config.toml
num_attention_heads = 4
hidden_act = "squared_reglu"
norm = "rmsnorm"
norm_eps = 1e-06
rope_fraction = 0.5
tie_word_embeddings = false
init_std_up = 0.0356
optimizer = "adamw"
beta2 = 0.95
lr_head = 0.0432
decay_fraction = 1.0
decay_shape = "linear"
batch_tokens = 65536
train_tokens = 318900000
Each number is 500 + 25 x the weight over its row's rms, rounded and kept within 0 to 999. Layers, rows and columns count from 0. Numbers have three digits each. The size before them is the row's rms in percent of the matrix's.

# o: layer 6 attention output (transposed), 256x256, rms 0.127, rows 1-21,65-85,128-148,192-212, columns 0-127
# v: layer 6 attention value, 64x256, rms 0.0932, rows 1-21, columns 0-127
o128 084:528542482497476467509461519513522493505505472517514543501519498495493498507551519464502513499522513476471475478529447492479486529556508514468499533556539475440524483507478480470499450537530505536529540530462484473468494469493519464499498488502543509535490514500492501513500524486495506494508459467530527503536481496461508509554519484495524488524484497483516516481519504507504515509495
o192 088:525520460516479502519471511509480500486486495504503488521514507520477542529519501498500524509571501491444519508499483503490470571510485495465487539497480488524544484499489517500474509569512486518505548503504473496475546510482494462436467502536536496486461556465542462512523500484490522521518486450485493482505516490515492485524504454479499564543496487466494519517560491513532483534490
v1 090:530494472455475469476485503489465491515517500484451477515470501495513484486468498537469552521499508497535548489479484500534450452536520486522458518517499470495483514494500526481497476492505507512506538517486541502495478483517457562488509531467493525490489460441488512515552492493448490490531493546541447517503483491487503508516470512479480528470481508510488519482497492511490532495523
o1 097:516504484478476452506484491474483501542564466515476443489511466495515491509498496484457544517481502459474550486485477550504460480532449522502486500505488487472506496519495516505473482508501526502478485507482533489479510468489470525481500469496510568498494493420486518486511429462493517475507523496497456487502451495486490487509500515510497552481510509503526497495515502494532484533480
o65 102:490480502457488415527464515475463482529505500512487453520510512497498491469497479493500540477481484509513520484477499520510481467541501513530494530549510499468544493488473529486507489497510522507494499491536527500504496466500515528488503503513518528489476498450484517474521484515473472483543514538536415505504493488474523468508510491479495535477498491494503466503496523517478490549526
o129 082:475485501479512518491453491460496514481444494482496496492497481483512500517499519482456540470525501503485501511512489511496522479501552506500525487503500560498486504490520533480520522462527513464500448506526465439473514510443472492500521491513486516499474510520493533507503497454524484536482505460516500496493473524514524475425489510498519506458497521514501550480476534494486492490533
o193 090:527528503461506483502443491474483517519484538498496449515468486510508511519486472511485493500510501485510507489471529506525485491487549553496515514542501524517501504513488492455480531504532489481461490503533502508505518493471542497504526505483506552508465499502505486484521522513500530511490541523494488508461469485510487482465463487525482504508515469500486498481510543479504512524539
v2 108:544512515536502482505484494527473504444457497469505473549541515509469518521468481520527516506489524474519513504468483474503471494535534515526521505474441510508503499523499519498468473497498482491467495490505553491535482507500472488522523495520525486510511525437495506527497468504444502481475482517479469471506518462491505484528510487513484549486478493529514520532502497507497510522518
o2 120:548525490518479455496479502520496530447450480489465510536512493516447503529467465491528538494505500490530489513476513512503476519496540504502501515499478500507512457496512528526462466504530477483480537524522533485509520488496493499523502476488536482466457500411472494526471450498486514504476490522469463482529518490515488494546472494519492548474480488542512522506489495503459494524527
o66 099:541490498484476487536517512464484462488509505484487544518489490538512490487461490504467483510461490509466533489448471488504473495525478497549501485499533478507486510528494483513510492494534525494504511502532547532507509541467466526474484484488513508523457492429497482506461476528478490490544519515483491476507528508456505508485531464528499551442514492523494476506518488492494494501504
o130 091:498493504512508500533496468512510480511477506493565520497479470495540507542512484472511493517496476480494482513482452503487543535494525518527492472520469487490456511502530529505475521473492523490465522476503485505564512556509531452505504555516521467474472520512482500521502473493550494523518535509480468456480497513497496535457523488522503519462506536529500519540518520488480507500526
o194 106:478481495487494503529487461483480491523454501475504480475498472504527494512469485493549473508458499507463530531472442531477495491480548552523549508519538479507518492476488502530509511457508495471485527464538482504535469538536538501480481519545471473536528529556471508485515499463511508507479516492462481501497488469542526506482529466482473522478483517543483495507541504516539515507527
v3 098:513504474491437489455499490473503500487487516463526500441464512531504497510457522474498483485512505473520475473463557511465493516465538497519468537496504500477464478494459518459481509515486497503501538512473485490523511509498517524503476527496483533517483519456521479463531499529484536548505515500486476479490460490499513469514508481525495521491526494516497548487488487552541519487479
o3 095:500538475515479504468494486476498504523496486468482481464460512520504534538490518516500505492489514497522527490447528512493489495488479536477473514470501500500524477509464509482487499531460529509503561513481484492538533502499497501488482443499488513502500495460529483478500474532449498520501514498455490508512468518491524479527492491500508532501523482508474562496488503526517500520487
o67 100:510491469510476465474470485487488475519446544476470520500477496534503530536492494485452506494509531493506508497446507493525469495490499471526499518516525486474544475456514479453443477531449534549557549517525484508501528505476481509493533500505490541507456507473515479524503517521485517530534483495479483515524505466502522470503476495479509511478495481505493501478508517523511512528476
o131 104:455508511480487503507511472513489490490502507438522463465492544493508535505506493483466524479503473511468541489500477487520537531532485513503493543490504502520487523504496538525553476468476484477472489482523490516488516493507517471474445482548506503499482496524476527504511477499495504477498499461477463492493514485505513489473513498551515494498512509561472536485483492516516484510518
o195 122:496495465476488476515422505511518500529467516477509529516469493508539492522493515481467511483504490467515519522488498505512533508495509506501479538502487538462509496489493515476500476491470507489525499530484505510534498493454527481528572525440544490497490500517499482518507533527505522484494493532419506480494469500498525511502505479512564473502471505493454512515490525506480489478458
v4 097:479530497495498510549501461511509528506503457490514467513493508454515510494487508475466488468509512528442515508481494523513509528466506473477489545454472514495472494485508530492523525502487475456476512511508533501452500514530491490463568540491501467457490456534457529496485479497516515491533522497523509518476484484466484489436532503481475500513518502493484508514521498501482508488533
o4 105:479483518475545533559482514491520533481501498498492475538551503481479518473500508515516473466527501555453496488490495485495479524502471436560539497487471489498509521490460498520500519518531467468497451538507503518420459472478505469478519511525487482484481491500493484470525511471502522482520492511497488513537493498469477488461552512486481490528513498472445506524504512481492531487527
o68 108:474499503469508529482511495522558514499518470520490509494523534516485513451525482499531465521528491509503538501499504510473464498437484462490479503481513521525495482473469518481506565524505489487482462504528486491524472460525493474484518524520492497459527462519464516550512497508521520474492514459518504460490554503576483513495510485483501506471557491547486479517478499476492521503535
o132 088:507500500544502484476528558462499487509548537499503489520477529473506504495492480562480457553495491484475491496530497480464517477534429520524503481516534490480567504507481483505514478543472534480532502439496477521462527486481489501513484488496520578509532552475504480485500527492485483483538543508480515505530510468497491491517538446495505490485495549530500526537475474483464489451534
o196 094:512507496508479504489525485465491485491519505519488540521491503507465531479485519533539468519504529533504498517511509500466479486463445492498478464464512515496540499497487498496514510578526484468503485480506457495487467534497432502473473472535507575543539480492503508495516499478438530470495523513476535490497521469526471490513541472503517505492537527506496514492504479508495532472484
v5 097:442472496467474482527484519487475532482517521493483478512485483495453541453509559525459456521493481541475517490500470560513457481521489522491501528459503516510451476515529497509525459495525516472537459507481512484439511485505460489473482499497472506511491453502526473517503498504489493536552504502511532543527501529499519504485494511488496476530469468507483494489525506510553501470492
o5 106:443478536532534482493488534458446535498529513472512470519512483482478523493532514550454460496508494531490490473468502514520550481557443524507547505502496532463496520550518502517496474468488522488494457449496526495463532507476496487468471499503478521536521489497492489515498483509493536517535529487494510490511496511501516479441543502457511500492506482510475534440527503474547521469474
o69 108:519507532477480459480492482464497523485512485533500475512509496506465522516467517477529514515518506505540517532500500498482486487443496512477467552474504535515489494457518498476527492484488506523440504495522530458534503479504503506502529462474508508461511523507500489542508506466480483482486508486496532513494523479506517489552497472474508478493535479532484506490493472516511475473419
o133 081:474500502471512516491520545480505527481468526462474474491520513477484501482496482515463507535480503514540503515545546483520488487528491509518516497504512516505511499525541560524517531474482464486482469474520517463497557523473507519522498478512463516514506478470483496516559472513531499491505563495525489499488459490514526489436542484515562483455507509522510517458462486463492522485523
o197 097:509517516508503481495494493477524503497471506503482467533508467503460561516470501499485479516514527513508493533518508479501519480463488481483530488507459554503537501507496481506490492484467538519467491478489510478495508468436519475488541465440463476479496516509531500494480522497488517518479486490532558534492493481499530436469478453508514453476505454545496525442482519504529497446453
v6 099:499520476475463476482490528497527468541538522545463505510501484468475508481440510530483504487512508537505520515512533519490477540520467474537458505458493508520518500518519502488443469494505529538486518522469487544529485480491482483506518508477497507453530491503519473502462479504485510501533536550479472517488505510505475560483468509521493539474479498485469516519472474481504499453487
o6 113:536503491483490487485498507501555507510530482557465488462467475460511471502456472536518510516494513449552535508508524533506479518505476469507488501487547515498482454541495473499487500508495511505499502523446496498514460476470484537521501527479481506462542474517509491507496480510550517469514529489487476507500524543497538546504492525538539506536519468487504517499495478496504458449458
o70 091:468486494450488463520516484487482473478498508506462476477514433529547500524457501533524470477423510461495504497509504449503476470540551476499528500485510471465507465529448496522515510500511480488482501493510516473488528506488482485527516534529503538489502528513481503488459479502480493519495459512520497510492472456504496506522478463479452493510518496493500478510534505533518499559502
o134 091:472509466509492502532521502508576521487500536450491527497495489523496511500493507519471474483476503510504480507558497500521490501450560467490524481467487504526494467528543511473475485479480501511540507549541446474482468487461495467465574516427491474486513504470527510510486462499548509498513504526523528518489501547484450513516471487505498498513487486500488529483524557480478503466533
o198 099:483492499517486526549484540478531522490506497505464497472493469514476465537502501503469499492493479479521503530488492567517493472452506467527541445495508517488450452522540487473471517479506462502492499517521472455501506490485509509492550479485485481489515519507502496535511507463516546495500479473569490487477513516501509505529435496470475518547521478554501493492506504499500467461493
v7 110:499525527510542477518517503499486464495514508531475427506498509491503490521518471503575501514498524493476492491506525491477472489483521497518546498524495477482530513473486474481498515472508509511494580495489492531514501515553490520504511464490477484465517546538450469537512508512522522493473552457535477500496524500531506513543512495520496492479535501525473511576471476512465500535471
o7 105:487496513468488482510486499515493468513513508548472473508511515539533432517507522514510460520511514475501524510488491496491476501479537485496487485532531508489459501477533493425502512482503490531449514534487506537526488496544500503502517493498491471487492488508458494496459509508534499478552580485513494522495504533514511521511513500510476491508510509554488515515490488503484445490470
o71 108:486476486511522489569477539526508495506495542484518493464482455466553471513485504534479504502464476495519488479515491507485555525558523515518455521507506456514477486540471517521488536459488457529504479483496534538455488503523511513500529569493490501542465474485479498466513547523532479513526523532470470482491482520520504502468516471514509514482471498457484527498503529451519452524535
o135 095:524522495483504494513422488463492504534537546552502504503569483461534488486478522512512504477499516463493547500478467524536481566502528513478544511495498492512481506444507491465515471512515469480528504516481499531519506508482498489528496504524472526490526521475477536494508512471513499458538494490462492491493474522486483526541534514506504477510474494496509494535517472566502448516437
o199 108:497468532490502499520522509500503536437551492518504512466524537504539443506519482518481520517503499482488478415494479504499516544550463507553463521509528435522469470488513516483549507507553475481526523541521514532478517495535493511521480519530470505506472501489460492486493474540578488494517531488514428433501526517492478517503491504546485538497516527494470505554520482495506482539478
v8 117:490456494541494528512484577515494502483527460505447484441505513474529438463450499434576501521494519550501524445487488503533496450497483483551514496500509483508506507470442488566530479483495518486507446491538492478555495502458480469488487464462507473498470481510490540552529509487477521509497496481514461512497498509525475501498528497465510500487495489500529456519490493499498495557494
o8 106:522474442535537547483476505511509486472488510493502490510521521507511463503427473487493529499518506464546519515492490498481484500494522487536521519472481504491527520474467535480472506497533507542494478464531484496532517529485504548505511495526461484522494501476531523513508518472478486513542526497525481484508455489529488476473493487441496497479486526520524508500490482464501499499491
o72 109:490520505485497510527481543502459487504501529502511489499531538501495478452462505483504533498495525494473468519523483485457507478491512528523498485482476518511514509512511455490508481474510492476513475520509496510506519509518472512515553530498509474510510534473542486479480516512487478457463482468500473506558525517516513483552459548460501527515481502500507525504460535521508501518515
o136 106:524486529449465520507503530508453521480470481494510513478530512516526488483473501529493478525514524483547472481515509503506462506542452494481517483485528522490485520480510432511512491489534528501479479475473457496500444497472457502521533477524508463547509513514534497486461535487459518509487450526501528513507530490456478483572490505477523510461491487517500437511474435518531467513499
o200 129:470460509436490507465504487488496507469453517484468509455513511528518570463490487449477511504529482511505483474510502509495466527517462489533471482455505500517491511461485468487568487521524518502501462496520481517512535503507449491491481495555504496477501509491534460475437485504522476520462475478564530477544498515519486456527469553498502522513482522526526485524504469470482498548519
v9 095:504458474459479493509443487488536496525481508514503545511494500456510524490516498507479490478507485498448513472504474503462509525501514521489474485484503530475461478519471544504524553516491476497473528480509519539500489506461511551520469535516505515467492509503517467473495520516488509485523495525456486483486472450460477482515507472515494457533496458509505467541537530485474531505540
o9 105:486511461477480506494453508502506488493462520522501524511497546512501534494487487472493526469509512531501504502489472494486515522531524532505511512477466517487500499478454498466532550538525494505531501473511507529466448477486502528564480501497497527500486491517491481481513541524455511502487489521435487491513466442551486504503475475506483465513475439516452501524541509440488565500552
o73 099:514496496476488539475497483521469522514492482498480560465504550465434525452509484469485530503533527470471552484477496476489485468426484497526524483505505564525484464488501495469489503507500455533489498483462484478493503461453484520537521529483517502512491501458527515490491501477474518495496490513527522463478511481540493467496494507508505483487515484495474522522512529494519515484498
o137 085:505511488542526498501517438501513478505495437543498506525465516541485532495497491487499446508528527493512459510481521524463507479455514484503509505469479505483494480507498551552523505497474512508490477498509514480478505471521446482506485509475492494505499503440475482498535470526516538471474522510484551545483447482520482498505480450551482483517530502510477548525499525487515517513494
o201 088:479521476529491537499505462508506463537510506473514518544483497499464563460493509495510480497495491532474554492489528476460505465445489522457512498479485538495516527493517487481497496467487478500470515478497499489501486499518453480493523492497518460495527500484518514514512504442448499497502463522510577546452486497514502469520477523510516462495529466525495529475511534510480471472486
v10 104:507516467499519519515508533496500500465499469483514487533462504531507468456501487513450515507515480494500532499498485521521517548484478483511496499454493488511488527507510534496552510502471446433494499488526492518504508477523503487495454500534475496465492534550506521528494464509495501511520476485537437522510434475538488484483490509493486462509552488525530481502528503552527484494530
o10 091:438512515478522492525507524509516493502478528480523494462510539498474492463514481507494518516487444504469516493517489525513464523490511534495504506502486493542520511465521516507509501454508456501493497482527505548514511479523512506487493475531480498454445474491472503512492459512503514496521492454524424495476478529550512497504501498471479516459531495530469495519492516502516455516531
o74 115:489508521509513562526489529530512461501496480500546495508484501499514497465533492525536468490473463466486535505501510481475523499499499498506468519482504519523491520517491507520509500484518453498473513481520512503496465459526546502503468524467512485486509479554442500512462486523523491497478483449519484487491514539559494499474513470473469474492549447535495422529483516469510529519527
o138 097:459475502491477521506512457488516504498464507488482466460502504472527482541497495477500503518494491473495475505463487520475493517528494505532548483496502496489484488508500539512508514457497494502497513481488510475513548538475512516474468490527473496521482506497531482500541502507496491492497509504484460502450488463510526482468509526551518524446490497533515545499482473486490453490519
o202 099:486485488464475507563455483512507500531468504505500504519455508492504439508548509510496514517476472469521539525477488522503519511501545523502548520474523530451530485540492504518510515445463476498514497503497535519503459496514487548532555477510502498502471517532502557524519507513483527494504524492482476492502492515514496515509512506433517483497473503504497467518499462521513492478467
v11 104:478511527484503561501514519534502505444521466514494526511528485506497495479531494483505470507497505559520515501542525492494513470480488499465525487495497463502503479504478505500494484480522515546509523486473483467490499469490497473441509485531455462522462496517498469512485498486496508493485437490517491515507522480480477492516501486445502487533497494450512477512466516503532476543475
o11 103:503518510524537490479511476523472484466527472497483530537529511495486506481539519531499494525497546528485513478510484444486489446502499522498522458494476484458506495533474513496515496500510499527470515522520481493550464448534498476456491470531502478495512485490517489507499447523496534480492500512516503533501440473515502475525449490430506514503501509439535495483478504510472464511462
o75 087:484506477472514459519489477502497516492425487543510497482511515543492540497512489495495513522539429502453487481555514509461461511443548478454449489470495518492541524479465489513533537501512507514505522509489527522484483516481493480493522536532498468514470515516505486510483484525517465481514479532506572532528456531531474481486472524497492476525481530468484484532540506477513519485517
o139 108:480493551464487451554511510491454489493523483488493534506515532541521506489541506515503464473490502538514488477527518493473484452551457493482498503500526514496508523533507446455499498497474524558483506485472463516499484432496500459507507501526472483477489522517517509508485547501513517511461445509519518501539508503484493487560472571472523483504496452487504457491527479564496530508506
o203 129:477491564484508520514505479515463529456493481521459527491498515504527504460509485457502500486516525542503491481481483519511489487545427531521497442514504510484495481506496472482552534496479529481490502520514520529530490461514491459483464478561481479477489513505528484487453510507520488489482515503572489511498479497522479493505467532509511498526496472507495464472520461516478486501488
v12 093:526510464512541547497487523477528479442486503548507485558536490531515495464479507483491517479512492484522507505488487466520501547518515495507494518462488507525535483525458520522562479488521495484511474484484516552512489468495501510531462494541524503513533479519462530443488476495443475489514493453530549516507492503468504518477474489510513543480447545476516511503494515492463495501517
o12 107:556535488485532523475496498490507497453469481484540481527526455495503496492488504502536520510512491498485476518511523487542487513500481513487509509466516479507517508559484482559530460508493510466506463447490557551504471485480481503496480505522544489507533457506481504507463483478456482474524453487500544489503484526478512488477520487510532559483486541515508495503482510506476480522532
o76 091:550514478539506538533486532523483496494501482457531463529512537544487507518456490487534518568526488466455509517505509447493497527476505474504472521465498522502523489504485484505534533519503491481454487484490523533500470485515541528516444536474513488520499477496479516475480458506479487493536489497478520511489490511516468512486525490459507555491516529478482455524509506487498519490518
o140 090:492483467510501514465508484466488480491491478482504456456480497504469522498494483424475550523495459502457529521474493497522489510552501503537514486549523498515503544491531549512522521481479511474500503507535540483449538543489464497470486487567505508500458504484501487509533504495512523511505513447522461460494507507521508465450514487538500497501487480558492518474450492543504459508528
o204 094:533557522475526520484538478470527516488504498472507465548475467527501525508483489524506530545485487495477475499497478453539495516510484523520529507528515486512508524542525527507508505532458531479465490505490491516446515465471481539481517518485492485510486485465454474506508478469518520519474518475517502533521479477452523516450539495547528530492479505482479534533487526557477480498510
v13 097:538508533484573503492503460484504536472533501539486486507501519457508465492466489502490483515512480524515485486470465485516526521504476499534524468520478513512479462503456513527523525504514506535516508493494532481485516463440538552491451512464475520502526478497489494528506513522494467481500528508491454497505463524515500525546539492561508544536545485461465508553482491461501518496509
o13 106:548499520491538531504477514488498537491529523527478501510513506473502498478445490508518496503565526502485517490490462508516487532519490501555526462526464512476462491492482470533505503572525505494488500523481516519469504507473507505476519512454468488489518496477502480505531495468504478492493533541498449497534494484460507498511499466553505508535530481490477491475513502502504518506515
o77 097:511536480462457500446506506464481522494494508505478516491500555484502531520511483474456491505560534498522497502472499499513486500498511473494530472500467528527469489499495458504469516562535509551474519485494506499489537517481475534509538525436491495472485474487489487475500459488522511481498515550497497526488513488490469549490551476536514536511495511501454507529484503507511501493515
o141 092:516501498518512484534491537532464507519483496518500489478515537509445508499514534452450499523540514547505490555529488497494496455499501504498509533507528501508472485463485472519529480551549516515510469501505538445505533531481488511503505487439535513520462435495484468494491488505560484526520513511564519483524490528517517526506477522492569497488522493511500505445507487504478500497508
o205 096:501492514492480541459533495529471543495536520516461517485465469508515452534493499485485511503534503462518501509483502503529517497507431488483499505483475459488505492511469483541504478576524506490470472522508514444515515530492514501472519488454495529463512506447465471501495470497554473498508509510500481494531501483457520517468490485530517585492550520529506518480512506536500484495517
v14 087:535487512469495466494541442470506519453503491489451483469513490493490509476501499498527461497498465541475457488455468529469485458441538486476522539501511481462463517486498531516498519503508515490510468503513512457496508536533529458472530519485507506517507526461518512522529535461540554470534517493465522495497478514515538469522503487478479513484531521528529507465480501535524500502494
o14 086:497485498512504483491537466530475523527526494510488495461516495540529541538485493477495516518513474508495511512516503520472464481458488513495466540482487509486503536491545522464496544486503491504512480531529489485480517502533491444468500525508512489509474490496501517531520516492516525482490515493479524497488499470525531470565496528511506549510526544480514502484479527522493473515508
o78 105:492472502497503469516525471530518478515507498474531493483550491491497519540511505518506462491491447503463455514527499522453500508503507490515504513513507510510474546496528513533463503482502521509514462543505462477450516537495483462440511482473537473500502530489493455534538504514547503423498506495516475500544490498499510466534494507505498511487494532521520511492505483481489506505510
o142 080:510511510544488533494495529552422493539560482495542493485490548513468500501484509514522549513505486471459568477499535505543474495509458523505476530485500531501537518529536506496485491517506459524479494465514516504507506486518506497497477499488538517496469497502508517504465528457481497463474484482490505488472542460534503492547468475522471555521475482499496478472521491504516502504518
o206 094:484461535519490503456509523474500486494529524534492548510523516468508476510477517524488491501501494493471525481520495483521512502515431520477483518531522539514487500499528500534508510534489557487547469520529521538454503530509481519523459439483540507494485425528491500543493515524480462465515530484524469458548531518512484518527535466548531485509498516494537497539484488478460488524454
v15 101:518500492499509496544535502506509474467484479506560492496523506509480512508519476529445451500485549520528457518514539511477465468511483477518466483527490493533463487501514515504488518483495471515515485471508518485463503468506519449518459538513504519513500504528536552463519505464497439469538481534524480501473543525457495432514525524530463508473518485523540501462481494511545489508541
o15 109:513503511509521485511544476501484485501558464473566478511490490466530538507548508541528475487460528545498461496509525499495506456515447472492469444519502474525518485563484502534503496483463539522519505479534486458499504486460515471459449517469546512464524534490481542472477497505501549462491461493516498527509545486441484473507498505506480513496533489494490490517481540518518521510510
o79 092:533508518469522511507545496544523542501530494512515473518517515457473501521497502511512494500486494533534489503494494497499486462470480472472505475531472512510484494524500542529499473458543533466474415522505495488503513481489496485491451478492502479480497490484481563477492534532542532472488496499499483420491525496497514483507505520513492546475509507501518520476496485511476518509485
o143 092:449505501484483499522508478531522489506504515484504494492513518506504491525503506470497515496493511508469494476506464517493510500518448503525509552513502470470466508475496522516522476516516462501481519465509475531503564526491545495478473464527483527509504528531508476484560459522516488493484484548487450502453512479506513527466494478510511528490523502555497535501503435500510494491481
o207 105:489539480468502464545496503527507502483525527477519482491512526508461484486452470471481565536492506503499480520511465487483426513497476501523547490542487482536519504480535502526531505505555488441540495534496508530463572501515534498510514458532483490510526543491514477518563489495558487519473514531498464499494519451526523553498508492496535512484495478478491542511506477507513473491490
v16 100:505467503507537478512491442553491512464507532487476549486492501451490510493453512481543479542508482557493525502486441497524522469491438490480532462502535471487520514494496511569503484481528475495489497520524489464478501505468532407501535526485523490511475514483472482508516538514492509464521462496488505492519486532497478520477484465499509527511466487479501472484463529502487526578504
o16 101:497425474491524486515475489551507485492504498480491515519495492508485531525450487522525477531520500496515504505523491528464526495492516509515532508510473510440498509499522534491461481512519491492512486477516472504447492451514549448496486533491492431490501513503485497521496538486517492503490496503524513499551529460470492464493481485486485494506466520487551464507501501509501506539524
o80 093:473498485546507514516516485478509485500492445525494505495536534548488527489500543462476478527513501516481487511514489499479459476489498508511521442483485530502532536519512502487539479521535525488503485549512525515457500544482517512508526474502548504468506476501542497489503506515497444520510486505505478524501464488542451481506513539472493488540517547534507510489504448504476556488520
o144 097:523536521489487485478496529475485545491487468512470505493503478516477517474515496517449509499481512521532528508525556518512462500504480490505463501501498527507495518486510472536489514538514523507521472553491512498461480456484456528543534476464534500494486494503499465495458493487510455515494481482546528513519522510496505528550491503492531494496484516476509462517495487473507501483509
o208 108:491466536504496490463511501466492510469526485519502539492493474538470488482497517481481507500519504517533533507512540495517486487502429463482477464493485505490465529479506465510521492558494506543486478531485528490467539519468486501508507463488535506481500416512492434488465462510504468520490514514568522513537487528508485551483473508513531507509509530530537505487489494484487509537472
v17 095:505501500493531466534518473486521455468517544495515479499479507511496518504546462509466497524493458531471498496507520538504480494478545476433518468508532501483477490498539514490489526486473498445486495484496486525525491491574508478468537514502510466487470452505468506505478528505493523492486482510471533495466524516517510500510496507495444459506509456495507452498535520519512506481530
o17 114:469465508495540464500539472496510490504536527506497487494495526522523534503507493512517479517515475534482496495525506529494520474462546484470472444517518498491506524479508518471502559492533502499537511490539509523489480471533499486474545515478499471500477514508510484552479529526496503503509503532528560511504514516555525477532533499484465407477513466510492471476516511529489539517527
o81 097:470497530487511503515522466548513525513533506486492477483533533457512513461543489515532537521485454531500519505529461494491529476519520487476486513523483498488472544490514539489520519482550528430483443530485451480501491494538507474469474490526514490504504503467470511498510494492518513436504491519504486489521507483512505478512502504481480485484519494513536508502552477504513491516547
o145 089:510498453484487542481465520436499504506513494513494482519488522527521502513522521507471522515495526510476510464489487494494517486499421527531489483486493501512484549501533486480449475535502495467524512480516528531530506467485512512515499533456479542491521531463502542506489436503446539473509491475500522496531519487505488475517509474536464512512453502490490550502517501468487468501503
o209 099:491493485478501505490544495442525498458501464530537498516513483484508498514503502555458498522482508500489492459504453475491497465511480485492494458500501506541468519529494503516448536547538492471509516469484478518521476475511518460439467540486464523518486464478493519500493469499467500460482502538484492544510511487501504501514467461544454512469501501494480495483512454553468486511544
v18 104:509506523513512513456474514502491471468516520482542510506508499511509469524542514545466517519489487484448520469535522474509486516519498500456445490494512485475531541490529518448461508508505522484479549482515545475468516515495461534498519501537485494514506552492528466519522497474467525516553485479546520504479478497525555487485512472473504490521506514522475532488530468473510518525439
o18 128:502525492540472508479493517460461512455513496483526482490495516541499514498558545499421495513509501484463519485531462489484479513511533490468494482437533489505510507505571512471458513488551516507505519493516533507505507466482486506493499496488513528518479557493524505535518450467501501486505502509539534501530457480511505502495486491467445474488501490481492489549592490488496524527515
o82 096:518488534567505500482496484437467496472530476507501537477481507470519465519570514533469483490461501504536511508507468549484498490530472491503504468482540483487488486494516518520455504458507512552482530496528497504518444502498490503464499481477532504511490553495472513513513457483475527417522508493506474499518478500488472513498517459478490489507499483462491530530520517476510495500521
o146 090:507471471513508506489513504466517450506463528479540521507493500489502509549517478503494469482499468507502522468521488521514511515501540543460507447506516495506488492528542549456451512448481484486508486495531491526475451517490493484462476506570468487508517502551471527501498475490484508489486501497510497491488505504524516472496467477511513478477493480527501503502463567506547489552533
o210 103:489506508507505486458497479490529423504486500482517461543491505487523511524523511585519471492461508467518492510500492476509536507517568503470526500500516495505481504510527516480456470475487496526496525512504445525495462479515496481498498530477459513521533489527495514476489482474478552464478527523499514495471485514474514497500494446502494453456495485476478543474467520490509535509489
v19 106:489552507505492481479475481495493496478492518478486514520467510485475519484478475550490563521498499505455535499529493510485533483490485506493468466520506504499513505469533498489560471529483503504516500507514517511517533475527542493469496503546494500518497516519551475506447503494508517514458499499493493473518467502518503498536496501530532509540524532482460483553486433517478563499492
o19 121:500547539544504478502511489490504489486541512464505494494462513476483518505493437526559519518494492505492577487505499513483521467460515499508479442522473493517545517457470460542489494522511488495509514500525517469516497461538534515466485501518478492514503524506537502499488514515520497498455503535490477512495491493501495481509504509481532507517534466464480451542482464519470558525521
o83 093:458525472503481443548498533497479479505454518520467452498496513494533530518519477507511511420470491466530505485479481547463517516537514512535493527490496436519482491498491477513484476485445511528471506508489517521529470494482519551493492499470524497464505486502510493509476508482478492485518507539471481471459505484474483492484516496520475512505543506497473453514511465487480488491502
o147 094:510519426508521492504506514499549478518482505512497521508491484499496502470504501491467486516502518476515529551480508512507488478446614521462478444489466535511495476524519536515468494491492524493482503537531512445530490481518526512492539534467463473501507469478512507494516452521523489523489492464467507514499503535505508523542464547486527508493452464462509530481496564523513536490519
o211 104:533527519557457490505505544521534454500463506521485506503483509500517485527517510485504522497499501459555526550485518495513493462447573532489501476467440557468472470491519502484449485481487505537511505506529518490520478503497507507541543515468501467524497458469537488516522499481493518502472506480466520490469494521477535525508484486469509488465511471516491501488533557489485538497506
v20 092:487467540524486501494487530474518474487507534511553495525496475498502533497516482492471496491498454540478498517486529494459459492499516543482506502499536505500517468507470457515482513494435520485528533527461514528523499502564459493539500491469475502528534497518475498508482489510538486542491471532463545489501502530496539487471515480528514515474558490517547494479497495504513474481501
o20 090:486517532446474498443488512504495459510515554518552518510495507454504508503492521489487503491512470499484511487522550508528479492498498501483461522558564523505508506497513477477492500451486507514485531484511542523498546502522480481532494520441502491516472503515461476505475488553509483507518477505518521473436511494511524488493505524539519514483540509532497508499483488506507463513482
o84 098:512508502500527568519519558493496536504545528507508504565502454484515505521503534498520547496500485505501531507522485486543509478531501488487514493509540501480512499507530483498509498464490492503486480504490504500494496483507498489508501515487484452500492485495528484541530516462500462493494476531491504504543533511475527507498506460484501466519492493478466520489552487502486476503505
o148 089:518530511512504533442488494513450473466560500482539504519510509502506509486513503456547509517503534462454479445477520521519494473502466492488498516503496502474553503516492473502469457474507478536504531469505511524501526481491508508456469499523522506491525516519490501470523511501502544489477457496466490495478499508541531524522503515547472564538518513521529491490513513507495489508478
o212 097:494498533516533506487489519504520518501572539509539525515486494465473503523470543525483550490481433504484487449503474505501500514519469503497513513592510457490503512502498486502467498458472464548520529534466496553468529507512524472526510481458509504476512512511489513531502498526521529518500470475495476492482535458495505496495487466487485511445491530488522489514526510506454464477473
v21 106:508494520551534534502451493499500473496497459526478480480499512488493486507483486501487493500500493502473503501531483517496478446507431502528483465509481490476514482477503517555477482499492518528499471489503549483484493465493443467466456532450529490507520490473485547508468497532504424499553499509494460520484538526512534506485515506505517551518504490449543486490434510489488458494515
o21 107:521453504548499510523475480485518487477514484506525467505469482454484503511492477517520494491491467492512473463493505503485474484500444452513520490520504469492494491483472525546462486474482505519481483486486532508474516503480473498454467546501504514533535529460464531523471456535512453515554510516505460497499498515515502484479519509518553573487499479466497519463464538473521478503498
o85 097:532506490467522469525506526478459473457484534496489483513519518507464481539485489502515463489538526518496477517502507540488462468466520490504551494488507546523507495506523482527514503495529507473474484501549558515502513489497501496460469432482514490460512550487460506527519511493521473467525496525560472494542505523518458517519488483480527525499511519525528480538476478511498484508495